Part of a small language model's weights: 9 layers.
Each number is 128 + 24 x the weight over its row's rms, rounded and kept within 0 to 255. Layers, rows and columns count from 0. Numbers have three digits each. The size before them is the row's rms in percent of the matrix's.

# layer 2 MLP up, 2048x512, rms 0.0876, rows 1138-1244, columns 192-255
089:148111118161097122136116110111083107132115151156110127118127114159137122186142167159112151146124141093148156128105147132086124109170181140089122099123111134150136120113085106132112130119131115
106:088142160132178089128122126131176135160166147093123092154136132153106130132142117164146119147114097115163154113087115182142113126129134144113121152160114106141121083107135154106123121161155125
102:124095119126145117100130112123147140141150089110085121129132093086108125152164109122146153105131127125134135172125138105142157120150105093126157131126110163145150126111129148114116097114132113
087:184141138110145137096123099098121160135124159153132158107070123146146125120169133116088169147140179086166143133140175138106131137137133130132119124187144108079123104113082133141151090174108117
106:172111117152112096127145134121115132135142115129139122149154144122131135149100108093132131097095169117103140050121173161109155060114143141125129128153146107120157138094138104110133148134120148
112:129157063160145146104122139125147121118119108136108193103103123134116152128209135154124115115161159121099120102156090158126136128135147086101101108147096109146103148118125104145091115135149111
101:144129111142112126131103076167135097132160120134156114106122104172124126123123134155093158103127093114121104134083160107128102113124154153113117153143123123092132140107105101136126151121138140
104:129128151143108084107123087129167088126123139177126122134104129138141090112137172137086096144124118124057138136115117147138081084150141106141125097116181161098137149164128115081112139130127142
094:106118109122148101155140135099168123169157134116171141118108070080098119140110125129103113130120109081152138137139170130100171111104173143107133115149128102108133090116140135120135125154151159
099:154094121135166115113145094108146150141144122149108179155119156139131125134168190143067166126131151150117112101107151121082123190123160110128093082130136109114141171200117120120122125142151085
096:142167138093142120144133098148151125112133135104054105146126100179168082152114140140078150086121095126126127120117122117154108143152087155106146141129150153132077137120162124118104122093116149
086:135115132186136121129106112142145106132113127132128162106123154110088136123129121116098144150088142103121136086139137135108109111112117149094121112137112138130130109132098081129152133115130126
096:091128125119146089112130132150078117176116162102123094111151133124062113159078122122089114137113141118080183131165121134137111108133151135153136127136140163155123137155159118092110084116141083
091:101107137126125133113133175101137149123145138133108120119082154121127137090114107083101123136142136142141099078166138121175142107141133150125098147082120143201166089104195130165169134116147149
105:104102133135129142100121108123086153153152144147058114169127103095112092123154140138115131138163110156134129110131122160126113156117132111092069111117133116121118116143135127113084106126128134
102:155121159178103143086120109138129132141103139107110121139146102143152102158147111106143137099183088122134102093103130176107075104136158173117095158132102143123139124095111133122156134134153106
095:133131155068107102144154139115134136105150136124133079129132088145104133119148158145102134086111146111141096150107126176111116130115120123119161118090132136132145123095130154151120141099116147
092:138101086124101101120098107154126144098127163131120084097066099142136099104139134104099146126121146128116138164123108163126125122169132136128117135119121152144145107135091130098114081100134123
104:153153153132118155132109179126113089158141183129143121131120118126135136145111147112096128131159099119107132131121114108102117118135129112148121114156125163112118159106079169147154110110113142
110:130129158136114140146108126126135143148165142152126101151100093161149167153171134130137120154167131125145071165130125115123138135139122112119172125113143137174104170116160127119121142144110099
090:137128136166155142136096108146143162152171147103115124138122122119099108139140127139129123151088092126165105106133169072142081132172148105157130110129117140112143131081104125141120164131142141
128:156105133171129155132163118146133110118120153126092101126109104126106053121111136132185115137155114105157117104128156094139140119153090131133118165150092122131116153166107128123157151132136093
100:137096167133103077085114115132140137094108099116133151153180149148144146076103099129144120151155112160074106117145129092140144070118185125114111185124117125117135133095132117112150108109114120
095:139115122121125144145163117142114130131106137110130127123166153184148132132131095131139146139125131159121153125140125176114173154164156143135120130128140127119131151122097176136094120166098158
097:094119137162080131086126164169149128076149158121109127117126098144131109162156102141111094111164124121108105118116146155113129133116109157149073114132143163109093114148144143139107088145138163
100:124153167092149120119146131110160101110112159129138099170088099128080104138071142156078126133132119129118131144092127091131140114135119157124171109134154076100128117106131144150131074098134138
101:153150107118089123145131144135113151153119122120119120130150157150083076120138092101158142092154161121111146124142175137108101127132107123167120116160141151107141105124159084126106133105075153
106:128130107140114145144116129099178132097133130098140145125122097080135126118138102161112137086093136115138093123114143095102115130148132138148106103137145094110145132096118124127140143134081093
096:138110093131085097109109114113141157120119117150103146125110110113143133103102114115092113119121188130140135178079138113106113153125133127123116086126100115127133124144127142083142162161163124
103:113112159120103142118099113161146143159125136098131159148151168177125082135111102105113126120112127145111104185133155145153155137185119109180097149137108093141116110113081093125126155086153148
092:117142157101114150139153102150114098132118114142122082097064106119162115138093116169083095145150172147134153135153147129132111136146126134128073128140115144119137085138157137099125156085145117
091:126122124107130154120162129119139114125113092089156116130125124131136105116132115116128131108113143132145121127133188142112174115128121198142127139097089154127142108096129140158163124140091133
108:148152104117147106136151130129123148134108104081100140116142135151103130150086166122089163110101154150164106095144135112116108103150143157120093167136190134085096143149119100092128134140129128
096:167098180124143137118135167158087095144144091106154112111144136145181127108142122149144096106121132118134128109166134111140128102132125140117097089109149121128152186139106136116097114118146114
094:134096143136145127112139159103143121137107112128107128119131134147118113147153162121152085140084147124135124127144103147096113129087121100154161155091129133142145141151125119143125183137141138
091:105127082095130115130130141120091111096123153136079106140125126153135072147080171185107125124191144138173099106143159149140097112100131090139122127144122152128134098139110114132065171123126148
092:099150143124090167117141111139124119147155083162151106146114175117138131126193131091156174138153125186127145082138086141142126155142156118070181126120167123151117106129167146153140118102144172
093:083134179116125122168151110164129112159129147079092108130098121141180120149098116105110110186126143108121148121095133124106145143143160120156176145105101100130141114119091149099118129158122108
104:073102123131079154124138115158129140128170080121105122136110127141107116077103160126098137162131094158065157125142101131131121070105143138121125129113141125146140098114103154153091104105123102
088:136126161116195095125162107152146134153146130167121124160136104136154115147167138118159134138154171085140100147122137152123170156132125149124144201131141120149146119150140104165127100175119130
102:115134150157121092157107143141129117122128084134125083105133124105140131094152130142103105111120093129141093155128130148100102102137141124094149161141184147147103102092135119100167116103168142
089:096120107169139146109108083129114091114101121120113143128137158123127163158108098152154138178094130158134196146092135123090118130105095122180119061110130104109139115128116085137125162160127129
100:107125154113089125133119150088115155077114154152162103112182122119163139134159152105141107135150147086097145132108102140119189169137179144143124124127102138138128081097119129100106131149159138
088:155128137141106148114113170110132079144099172116086134123116116131157121114150158169121124084149125181129140109130108144170112099109128113156164153142168109140136074116107118149131098119124107
090:140111145135108119134146127167167121142148090099089146127133158081154119125142122065157129131110132125144144150127116135119108156103132144133076115150150129146090131136142111144147144108143185
104:127098094139132083136176081123117121129111150153115138142159126103149143137130122133100173146124124100129128146111111128144104130138118151109117140125173118126101164071148160185168104117143094
086:125139140102123150104119113119124147170161088132137136156131136155133125127141097131107149121130088120126145145133136144152161147117124151128172117096146118151133109113094149119116162149172136
096:139134131127142117123167134083126120154148135103117108136124146133137105084075111152113110139132122167143119132128179123171126146154080159147142152157085173103121100128119126153140096126131171
094:138120130139079086110132163093105111176134169113133132100104111133121107106103117095131174136130164171165101117136107124100096099119115111075111114133155146149121111093118142119150108084079101
111:072090179133111135195153131108161116111151096125173125123136120118130099148112101126158118131089131125148133106102141144085173129132154085139098084132129161147107103098108114161110140126117132
093:158156152097102125157128185068186104103145176169148071140113147056134094115189174145141097137155143143115122131118080191123086120109104151114107128097154179125092103121103153124144149148130107
102:144115118107116100115108138093122061169125186105143134140108096125093104122108116142120125110115108172145098103172115082066121125126120099124178076097077125157146128102168149111164167112096118
112:144097154133108125156095115103157083144119092147140163108112124105152064155145139132099121132143145123080146083143108145111131131122148118129114125123129113120122136128135156153146172169128129
099:099096161113129137099115138109160138205143170136153115092126111136125152140135087103136146175124154163129151118121154146153101186133146117124144111156124122123131151147114155151124115109122137
091:139131178141160109148091156135166129116098102147114158142132121119174111160135129096121150129135161056121118172119110146117133144126135145098117082122126175107174083134138116128103144157160126
092:103109146074161144116133161173150093115145105142153088157150125129122100127145126109118128120123104094134100128123099136135140132140126162122174121123150155151126109126139150162136100177112089
104:140137113147129125135109112137152155065088131126128133167116137117144180133104119127140115099110135122142139142090115154097089113151145096167101089170121132108103113135137140078133131107105105
093:087149148155109119133137160079122094154095120146115155122162104106129134128117135104151118109096139124082109100164053157126102059124126125115098136126070145132135151110138108142135113105115127
106:112110101106139134096126091111101142151125111126109067143156115114148143144149110168136104098166141143108134131152128103175121125146174141106099121103104153095152102095150161125122100148125123
104:139120073131116119115133134135140126100095161114088142125094179089141134113150127145117108132102115139126089117111189089125118145118108144133132131103133137176130111131140134155121145148154105
103:158131154164109162158150142101115175098111122127129130124125103148177114153129124109141123150103158143128092174121092115127129125131151099097195160114129132105137114161107103156150121139134103
095:178083143154105120110141067094110106170152150154111103125126120104129119118186122122164142129118103134164191134116137144123102129140148156080156079111062118123068107118103133092103122133133096
086:083146149082179126083162154110117129111136119171108077098123125162152129132141105152170129149115110127097134122146164161108113135173127111166101122137125182162145114102125087130138152142143105
097:113146087083126124130157102134142160149110156131127156132120099139136140151108110121124141151165139141104105140136120142130121091116123150131135141133160137143126094107153140141117117128073123
093:151165104133134159124117095145098157149120127112146133135118095147120142133070090144176127165135151150136140164135142141113147121159122158148133099140124153163092096157114088155061148123109139
109:118137110140133088141136166115149132090098142099123156103186115158106134095117139160141109147095138095116137112124132123116091096166083136136144113116105140140145109121171131141152114174091165
097:139121135133129063123164120130121160092144137150129133137134165111137122105147139126109124151124158112109168109159114100110119113142111109129150144145098138104149164157122126153125100145124120
081:118127124108136088092118118099128141170148086114090124083140134137161134150127129112077111132100156144141101101119106102139162118129193166092104147160175111133162129112171128133137130124173171
086:168123131119153129076111103159156173124124132146161112136113121125087120157160146173094124135145132129173122170110125156133155121146139125157137161164126089083161111165122091083162134124109115
093:156130133148127101115145108067122132119136132124109158132169129158150121146164145137142186150122126110158099085125127142131151103145135137116123130113148141176120124133121147125145079113144147
077:091105112095113099120108144097123112124124125149151086143115071135141088158088102118120137124155133123119119143151159161107157144106123115165152123171133121129095099113150126097124144110098119
102:142136144181152132130151112130183094137167098110122117171096140103137127121117132121149107082098105095097113120097147135105138175139131163145140116154139134109162116131155158129152132101123147
084:091127150108133103139134143134071099124160139140161127159145165109110159104127120102107083141126115079151149111110173107134128125081148159108126128106137114144131150115096100112186128106177096
085:137118161100144132171113116117111137138146163120143197122124147110108133144127163169155082167156171149144126128154141147130105127125114155110087122137140123101090170104142085157131110149105107
098:119142171122135124136135115132134063134126138101161140110120144159131165118132132093132140182117137147112101140173133119114150178113107101170101151163131134139128140111171129148121115130084138
090:131152114101082142111134111130160150104137134097106154126126120108151134097161123152125116130110141102114153121103150134099124086108139085115104131123139122157101130162126105125138095116156138
088:154102108139114096158136175130145106081090192103114144111132148099141100103121083093146117132144146120132153134122123101138111137111134124122115190113097134127178137079197153131180136124080122
107:183116147102131081146056128123101099103105165104135138074133137171146143133109124136101168127140124132143159134160127112088123130144174120139169076119096140119153148115146152162176120107122146
123:102177125136128167134121086141140116121112119140126088156139122171144153139118117105125142113151126161128162120123135130088123111132147123105094126129151131143120130109124098086126126127157135
099:146152106109115091154126074123070127088103137165154122109088129140090104140095143113116139112120156132141155137114150138148119138127104127125135117147108138128121133117139110098119109157140117
104:140128138112146164107135090123148103090151122118131171135137130129160132117166136153122082107094122145134116129129122160110144100108105094091154100172130128142135175085101148137124146129140144
094:157100100159123117132097119080130122117119122125189139109139172110121113181144134134088161103143142126141142138118162111102116096143104097135112082131095146128119110131120129125113131107118133
097:092132141126106143097154122166133149136148165131130101173122154124087107136107103122145102163116088137176168147136127115160103134144131182103129157148135117099137120109146116126130130154129098
102:154168128153178107165141133141107140150119146140129150073144078137119169145113126152129106124149146111137101115104134129133147161105135115106135142142101095128132159156095121109127117122142111
088:087101082105128079118119160142094142119141121136148143146151103118131137112111158119097144120111130130127158147151082082134153137172130153118151102143140106101101193101110130144129129141146110
117:080093118095121158151151093088138086146154153073112134124154098113137111131123131098124123144100112128146114102133112150121104148095075144127136117064124129122098145137129102116114126123147120
093:127148110141143147062125090125133107136114113072095078140113146085121114128127159133118131102107148135133152119142119099094142149112184115126131154121145129165149120095060138180147119104102127
105:114128094095152128127149136100135129112124151173110131164090122132137117096122089125133161128125103114126142087123099098081115127139102146121154169157119095129147150123101155142175120158136120
097:178150073079170128151095166115120089142096075107101127083126118087140121134172140186114140106103160199152115078140113113138105119116116100107121112124129150139111083132107129133128122143136085
092:129094167144133175136181102134158116131156117109156126129083103137108076109065156113096137109134093118120160118129138102144146099157110092117119125102126134134149115127133121127099180150125079
170:119089118143127092150109110104120141181106170090148177068143123144116136092151124169123110133134092110097120083135116109127083166118145116120138140125120116137107164087094102145140120149116100
123:159137116137116113086144176145110149132126125163126167123093105119149149138090124149098143134121140115107135107127146140111150168122159166126151093170095126144109141073097133103092061147119121
106:122137130109151114171095156144102114112111122099124133144143155127122120130131124121137149087126108135158116123128153100089107134147171135161117142165162120164129160095131140128151142191114128
086:103164124140110153125096144103120167113129165106113100181136142143151182128166138151144081146157113166146160120158117150163136106119118084133112140127120138159132103151148104147057099116080090
096:108123096122126155108081149155093131129107117131143104139115138147097107110148150152129124097120172082113123173115109104123151115150154114128125100098094152176123126126125131126060109141154153
093:115130151120113098162072124157072110154074170123173162106146125138105091134130138106144132134138165097131143101109112115116146155120132120111150145142114136167172146131151129143109172096126147
100:110132127149098129109122156090135098115126140144160114138143132161115120119112125093127113146096133113112180107114119142082127139090123135099116131099125147138142147109114110121095157154128091
089:111138110157107120154101124184096110139108070128156110131117135173129111106117106090122073112149095144167159125119096131108114112093119122087131169126131089142075075136145153088150130131076141
082:159105114130113154151138129130125161111098129139126097132109143174139119136109095106154140131106095161132169111104120159142112109135157146101075127128133106125104145097156080172132146134165171
097:110125097112131166110145150134103148097085149114114086096114137158136146109169149111110148069129152130108107105112122147141143154129132141137119152139147132079091105124091153122117137152117126
097:139154146128100117156151114151083123089093125128118064170128168133170130142140138113140159120111140090137152108101152120139101149129110147127120113088116108127152152121128132114145082103108106
093:169101145147120109143105144124138129130118123130136094140115103163126103169121159127155141087145172090133121119150133135068117129140160151102101116156118153141179133106133105145123137128118129
094:117144104099116120143120119132087121104118140120129150155126108087119141137171115156129085095137163095112133125154116116132151150159131151163108128136135118071127143113115120098120124127122124
101:100095132111185133094136165121169137152099117135120166146140141091180131090177134174102148135164122122123125136123145162138167131164136115100120128130139127126151109120134121113160150135092110
094:147077120163141139130120122123113121076104098115148141134116135131095141113077131156175145141112141085191167095117076112129174125093172116124128125106129116130141086136156123129140126121129140
103:132119140156116118097130111108128167124113124115081104158143119174103135125126129144134129146095114102121151143141141134147122147147133136173092149144107142130049095107157084133156154117140161
096:113156105141119116099110121116128143148137133140142147140140105116137124147121159165138133126122120106132121128110162126069096120114103187149124145096110143103161120126131110134111114120145129
# layer 2 MLP down (transposed), 2048x512, rms 0.085, rows 1138-1244, columns 192-255
098:135092164116141128137137106141118129118156138151108135149132157130122118132135136126088049118075161108119147130125114110133175065112149118125130131123154099112127149083112167125126103145148130
100:120135123131110109153146169124129140124091116119125095159116144095111151122103148124140137145107167129120144104063117081121138127157122107136140177168115070121148088126170072134112114099107140
111:181101153149084125114124082122141082079137160119122125141159113117128127126116082151169120152094150147122104121124123081148113122136120146069157172158112115171135103116135103155141105077144131
091:126121136101065114133117126143091095134098153073110099098107130127155102156129108163158117111186143113154120108101170147137141107148158156140145161126114114099132092126096160116119090171081128
108:119103122097110169115136154103150143101111139085161098116205129106093146134137152147137115166129124172175104178113157114135123102093122128144135123103128142118144128142113145130130159103122116
106:110091142147132157142120125071132088135143203136155125172118130106142149121159127130123069127094141139138077113114132118108156107120174082135135153115130131128109141106167126109126152114120114
101:089121153128110153123145103113089143089098116105147106108134103127150146110110141099102147079118150104102134122110094120103072102121106089124159139152072125161160142162144100108196128106123120
099:136160149124125091148153112114099116087123157119131157121131142110117108113137174136117101125106133166098132129134141167106139164149108159151145108087128116125092138134104143146117138136142144
092:107120141129151147119140115088119146081085134137098078105144094143146131083135118159121127146118144078107101102134099143146090098158152138164106148084167167104152140129144125143149152159094122
099:149129184103105182100152119163128118154126116135087116144119096112124123112140091111132145157126132141104155115132112117116125131108167130122116167151160140124128140207127126134149134142081160
105:123132124148093087137153096112136125162113098166181143150128142098107109100120139149125144128188155144126121135121130110107141134089146128148096098119100176212164143112140105149128129147112150
093:172123125127140118097110103151142132144145153138114133123140147090113159141150156140100160176075146128088147112135171046085128127133113101125146145098143146168116145110107126104121115124123136
096:101099125106109147099167097126120148128180149115110133192092100129120161094127118123125079159118104129134108132147144119173183132105163178123086153149087134134137105111152115110168089162061155
094:130133148141113151138136144111116119102079124147153161135138150127119151123176093169156138077144157142121089095148115132179129148130158107140148124116119152114121147158156109116096136124127134
113:093107100173137116118073097092146141138142142139108144149132138160123165127138105107162099127150165140140108144139139099150140117075152150080123140105144150070141088100150116163120170101137144
097:112113112157126162136160122156118137113139162087154096154101164167142122140119139120143105058144158110126137084142142129134096095110123115090107131165146122098106129109114111124151131179100128
101:082052092159117162120144124128126082152139152134113168124137121121102153143127144125109092140126140098113140152137166153163160119122074149115092121142147114081126190140067104102142097123121143
102:119115130167163146139131131128104148136127080119087119131138149148125125073181145109099200139128140108166078128133114082126164121100091111141187130111149138141147098189107129151121116084117149
089:164132120137105132162136114119141162136080138130132132131109115096137128124137163079141132139137134125097091122153113119158151100138110153115099067151148118151119085139119114132123168129137100
100:104136147126191159145163189132161154148088117129148152159140150095125198108144100152115123125132116149142144138090130158146130095153135137168117124148130147138125147132128098107119106145118136
099:141145174122092123125129157129143158141168135110098166094127141113113136101097155126149102129134092122132145188100123112135151134138157133128153144118177090124108159128117157143150094131128100
110:147195148167137097107125144136147132119142096090126103127130107125103115124118122122133107138161117103076127115086127130146139123092114145127137119146129164121126147160149089162135140106101189
097:147129133130148145123114192140161151119120119129138103132099137120159156159132066148150126150136135115118103103168143162140134125113140074135147131123104117151145118140134132118123150141120149
088:148122081186130120154133098109155088133179126124156142122116126097150146115126105118151116105132104130138110145161112152132140128114127161124106150123171146107104124121130162131123122126157124
102:143111112113107119132124115087121178142137108151113054140122116129141106077155080116149176086124127117077137115155150118128098124128123116151086147181153134071104114135149086097119141113111088
093:123158166115136125095139143147132123116121141145091175143157132097132100106151101144112096087079098127115126158094074137108178104103139112132140154141123119110113137113118174120106116148116120
108:136171133112126082132121120140097147130107148145170129143141137120122121124118096131139153104148094109152147113131163104137121164125148108138164125137180120107149121141142149122139110111135128
093:161141168150158120106146127142165122139097117138164160148138159107099112143116107140111129084164146159106144122122117115104174113104144131113161120082145139132127107107125139131122081125173199
098:104119124134140152084104140127127130134147115135100139124119153133078111125127114154114155120144136080158144147129084108145127113103115114117142102118140121075149167100167161123111136100146129
099:135145155096178129084147138102110144094126160131153084151071094134119118150092139124123172120184090123119117131154125086096076132136133172107133141130140130131160054166142133154143152143116101
103:132124167139136151132126122123165146147079131144105119103089157110184093116132081111142121126165160147166128188148164116093133155148179133142074145126151166112107117164116128152166097122147131
092:118145118163125105095142116110130129147094153174154134095116165146150127132125122113131139067105121135128141133136155095121133096129110101109089132099118181136112136147139157143103106128091112
106:144129155110117110139186122163146151081126158116102159136122112087154131120123127170136073117106130151154136132088185126113188131130108127088106098184126118071081131102171140143154112130122154
096:120099157116132160090098106159163122139146092119114115104114094128179113094133151129161109127145151067109106113109110119113101124141112128150102123135150115155122133132120114108126108158140145
097:083155114129154147122113127146088138160129101095103155159092154108087122188140147110101145131124111117120101142185085120099094092124145110099122148149107102128152121147142166089080107130099117
102:129148113160118123129130117112099129150153155188131102158141108100157127106162119128089120098124097142178087125131144096126121120097150118142157111156125160104178102112120108165144113126131107
096:166130129194122110126101142137075109128119104106130096111149144099108095132151106107101162114161157171142158100149109166120087131156108100165149120081097079151178089194084125143151097174129134
095:130116102150156138123115076104149156143152154122139097163161174125088141128127112092105094087121155133100139127133148097133113102114106140114118131121112106126125145155128140086113128119111106
104:105118161108137114100165127118139076129193122077093177141122112157124154141129119116142146093161147108131126126115148119132140142139118120137092163155127114146147138133170164131105148126110127
091:138087102181134121121133155149123134159117155143158149113137107141141109100123156096158095127152100148134153139159138118163105138113093116169127146117124087093100117141157159119142134139113085
095:140175147126137131131108127142148151130146131147126124089077112082114091161148140126140135140185125143139100071155142112147121139127123150128146147087126116131069138133150115115055192171119115
092:136162144153177086130134130116133077105119127123154149144169095158097150110109078166123176135152124084149129134120118137111087138111105147098159112137105117163144116112127185102139114115122158
097:162143137105160132169109124152120152078143112156078090125135118154136174120117138164118115115086130068095104121104157128106137092148160153102140131173132089132135087151149141129101150120136178
101:166104135121107143178133104164120103097104113154084151140107104131175126103131110098094103127104125117112115128156058154138125144144117166108157112109154121121113123129151137101138117135131124
095:141121125125108144123104117111117138113139151077114154111138143084181143094098115127142133119126101141102115084136147098111090129162106121111146141137127114067114111134108134205149188098113127
110:095147124095148138152134149124109101118135140140154165137141153146111134164122106134167122102129155122111163138156116108146146112137106104129115115124147105144141119149140114099145144158122161
096:074118152173091085115105150085129108134146137156144177112118102100091121150118110091108125119150106124127102120143127110149093139132131130121164096115118121134123096122102161115122160106106099
103:149151103130148120128129148118121082152165150114127096103146094132133160119100175170107139116168127172117128173116158136136107143129121145147113131118121098105096136101083141141105084141139138
098:111143170145061149168099107115107109157127123129089170120127168118147091092106134169106093145114092115092109118128152112162117140096095129136149189161123116124116186110154138149122123106122137
100:095131136117123119125131138077152156188147147158153123155078135121141150163078109111134101091119130137110142114147141137152057151140170191116125144114113128127148088097146131117138159118125121
097:188145103153114127088124169084136136148106147143120165155124141149110123117100117122143142103153129114121099136127110101193110151145120114122090085112159128123091124145130122099122116144097124
091:134137136120124143163115135140098076164116113105129170136114141129142113119138135148125127118160174128124144137109075142170105127166109150165163149135122112114121150138134143149180119142109122
099:161146100104083124169166103127137093152093129067137166121148121100148138136124128133141118103114150165136101175122088123156160144197165071111133110118164149151129219133114107149123142140149163
099:151163127128112098120125131122146142147123098123082148110139140129147158142134081109174153061117161129118102165125081136134120141148122143100119137139120130096091122119151136143102156145128099
093:172150100094165129108106135123155138133113097117087103128153105126117137140106117128117124142173143107112096144134125113099143138129109119129097207136134138084114125142183150171115076149111112
096:075140122148156129122081095115142145148120119146109127076112099161111139140153142122163129120130165124099168091178117116128108151125140095111149104141151094134144130094115148159124122103147159
098:147090081114109114106140110121120131149108135096122157135073115133105150117122115132118110123117110131117124105101117111140122096157113178172137139148162081123128144081158134122156162097100089
094:109151097118134108126145134096164123124150109105134126165074142072120141154141113134120117143145151178108103136140128114172106120101142169117073138133095129108134157093084117187126159113136136
101:099086128188116156120183129134103121141170117090137108153091135120144100112104148150164113137171156103125130106116173116113162117142133105100084148104137146120135096147128174113157157108143157
097:117141125131118180151125101146132099159120085147147131091142159097100103188083127125145106121172125098124135111160101169051099126122110164131163147117126154090094145098172091139177133081111111
106:137159161133156109144118109099182165133121122149129149127125109179138103136119124162172108159157147133105141127125155127122112129140131124135148120123162153123112161188135098106169151105130085
102:146155093082130087111082170112124139145103107153149134134143107138161173121126083111090136141118118114125152131115161129083146139106128158087113134146106132168094151143125093124110087116132146
100:119132143171165097138115132102120145100129171122133147121097158126108088158102125109140160116124145090105136124163110169111107150129097101186113108114129118154147104112132131127143119102111165
093:123114111155125094118114110112152096123127130147096119122140060116141099141147135104145127117078113091094115146097074118133155161072116165136134140141121186129147122120100124121164099113099157
099:103147171101112112170160122189128104104201157114124111083106128150141100132180154133108125113126072095124130129121150107144126162137155112113125165098142137144185147108139117129113133113085103
106:102089111143132100113107113131109088149142157110093147109150121124160138121127147135124145168142097134186140133110115143158125131156107144156097179138132137148157106142155159102162136111116084
100:196103101120113100131140113120119101157084125108128162112153112118135166127165117119099110125132132151194115169142159157143151172124087113118133100101150132126132101129150113153110095116098152
089:191115134119123092136171132101140144098128112116127099110175118114104124113111150163126116140158155130115146123093104112136134135118140152095125060064132152115141148162109107116136105097158144
099:132140089111104110153101098126152107162123141154163123121153118175112109149131169106127117144129091074152149175111137143142093117120130135101123125124152097109152136103132146099134115143173150
105:106148111109103104109125154112133107171117132162132143091117111118090131124153097132111131137175133128102125122084115124096100173097144076162120132107125150116120140154138146162097141118094146
091:154141127123136102157170134137106126134099112159111128103102068129150144104099175136134088092135125138140111147162119171107165103174147088094124114131094108114180101114107124139117124115159143
098:126158160145138155133123142122127139117107132108128128140109106129190123168168111090102182128118097163107137128117137124147153126159142110115160127128124111111193127095152107130152157134165082
091:112184088140144115159097134152099118090115138100122097121116120125093129134085128134083113143142142077161150121130174132096148140167129099110129129114135135138174160103148143135155122110121129
093:148131174131119111142132112117094152088117122129141079126132112174092117150104133194164135115147144103124099167107126114100080124152120135151106099137119123096134126115132158097103141118120144
097:110118161094092146114063125132144132162176134138109136129085138182139173163112096175112102154091133126120109105147120139101125146122134119083119134117077119161122134124145145079140119121095071
097:131113119108146159097153126145128131163127105144176118107169135119146090120126123141145134094113164106163103124120101160115132130096166140130123118120135137166134152114167172168127133156172143
100:075147125120132124105120106123148122145146090123102114095130159114104081150130136116121138127111126157136109179133161112163115150112132123135135093130175111120156140135136162107098143130098171
100:121139123129073141137118088067157124160101111151147142152131121130129118120099135116150091102161134126137105128094106149129106130127078139153106095149150121130125113151114125114118161134089105
111:100140119104102109122124145153113135133147109130149164114116139125112133132113136083121125115085147115170112099173089142150105132079116099119137105114114081146123097137196148110109081127100118
101:133158112114147125101094197108113114127151175116067161177148097133080167117121058137123071185117141157132129118127129132138145167130099110097134124157181104172098134126140098125141119117127118
095:136185112136109138188138159111153110134150089085128108134147120138113131128125112137100153125104135139122120121114097116132165081146102147162117131098139130117133112103130172138123105124129166
095:117155170171121136131135112131091133131109094129145121108147105134149131125097162114105127152124072108138122118134104097076141131145150157111121081077105153179137106118108118149098168108139133
098:153122097104126139147116117133120135130154140120099088138139164128168141162159147159149140134083144134105148130134163132127177166163174135131134079145097115089187173135113092106123146104160170
103:136119096156118130105120171117103180159125120128144120120138062105122135138149134127081140157174145144145154133121126187108130110146142121166142100126125115109122088143137103128108151137133114
097:173098111146154119108152170133143110141123144123130127111125189115124135096149089130143173090123124128135133162143156169107127147126147114167135140134133151087167145164119138126113152128159131
110:062101121127121138129144140099114131114142156099120148098106108088156111138127114099125155120093109130112156124130148088181100157128202139128151121087125117079139122144162159097130173097128116
096:077156139098138115092151130143127141145160121128066097124105155142155131113113110124116159108135097138138142101108094086105133163141139106137134150122125090155117105114091149098127143117124102
104:115045141160136112069122142128138140168163115149136158166129141156157097125142130137122142156088117130117129073164142100133112146139117144147135148156147095144123115134092145125099087144084081
105:130118110125114134151157103110122128100122100124105149088122117132111118138177170134130149136112138127164115143110130114129092134159131122122105075101098109137122140103138124121095127112150126
100:139098117149113107105170091141160176142156127166154117145091096116151148143086125088171169130107131091152106172137132165103132118113109109095113149114099145140148136107118124133129152151102128
120:176208136114109105149127162097129133146093096121130179127170142143118131117103109112123109071146137116120117126103128152121101144151139126145125138111112102145153136129124099117122087129111103
111:153127113184120128128134080093107126125130120184154168144148144128116093111171108154152130102180139129135117135126102103087154109134101139125167086122176084104099129141120118115115145152129144
101:169121149132113107094124125128141190107098144119179129155136123141129143172160110138105132105159097163167116082152102122141133095203148106100135138122149142129129138161065109145098123092102160
090:151118156115157153130096147108108149114066136152138113147139103125077121131107122138120096104121116141111069139112166100130105152121116171127113092138171121134138129167131152124134114118145099
097:127140101085138106168093108146133139153135101110139139124129096093109098109138147121136113143098114119116106136149111150152136121142105137167080096101136141192132135179082115108126140160159134
087:106175141139129156120139155139107114157168135138094127124066103106157077133115148132135099123116127106120118136149114179135136184115100159161131158139136149131113125135114125092163120101095121
101:085165114147119143175124134127092128085162170139094120134133138141089150143170133134108169125071090107128128101157152114158111142146147159122182147136138143130115123130138123148159128137129140
093:147140115128121152071110143153136172098149085129135142103112163103085146126102190160119100135085152126098157115135138080157122164130143127162152145128130126145110173105154077125105128109153134
093:127119134128127136154099116098124158089106131144118136121143115094106114113112125164091132137144153145125125140152125131124089122132157152081170104096119124082154127136118114158138139125171122
107:110166147105160113117108118118131129153155115147155120113149157126131089112086119104188120129131111117141163123122138110130154120051098132150148139163142089118116112159118105118130133107095108
101:151121099123108121137136146153126132153128106116159111135121088153129109125123157144097142060141142114142100140113144129106128109087118095081146140085152143091141163088124142090120172162127114
100:113107130122098106071159101148180088101157109126118140146120126126137127096131139130114146130135151114117098133116118154156100107135153106125119171092113097120118130132091151106080139124128135
097:153118151105098092131126148130088116171112154099129150148127079153139143101110117147127145138135144156145119109117168119171137118131112100118159108110146105135102115173115124125137167123079128
104:117133159161110109111124109113157167123126109130156126130166104106089115110149144126130124097111165125111132101158103092145162125124136178185145159105131121149144119114086097141069126146122124
095:123142166131128116153125124148112145118121106149169088109137136156133121181120126141168112118184138129089118136118114124171119140112104130121104158123123147130115128136144117163188161105101128
094:171181152107122112097108177123134125167124116097131104126117123125147139113123130170128116136130118138116108152127119127147090159100129132139133122131124148121109147143119147142147138099118122
094:118151125116122101096121100140128168137140104139123131117098074134139089126073162143139164120114104116114082145101098126151110110139126142097106130102157135120101117154152144104107081110104124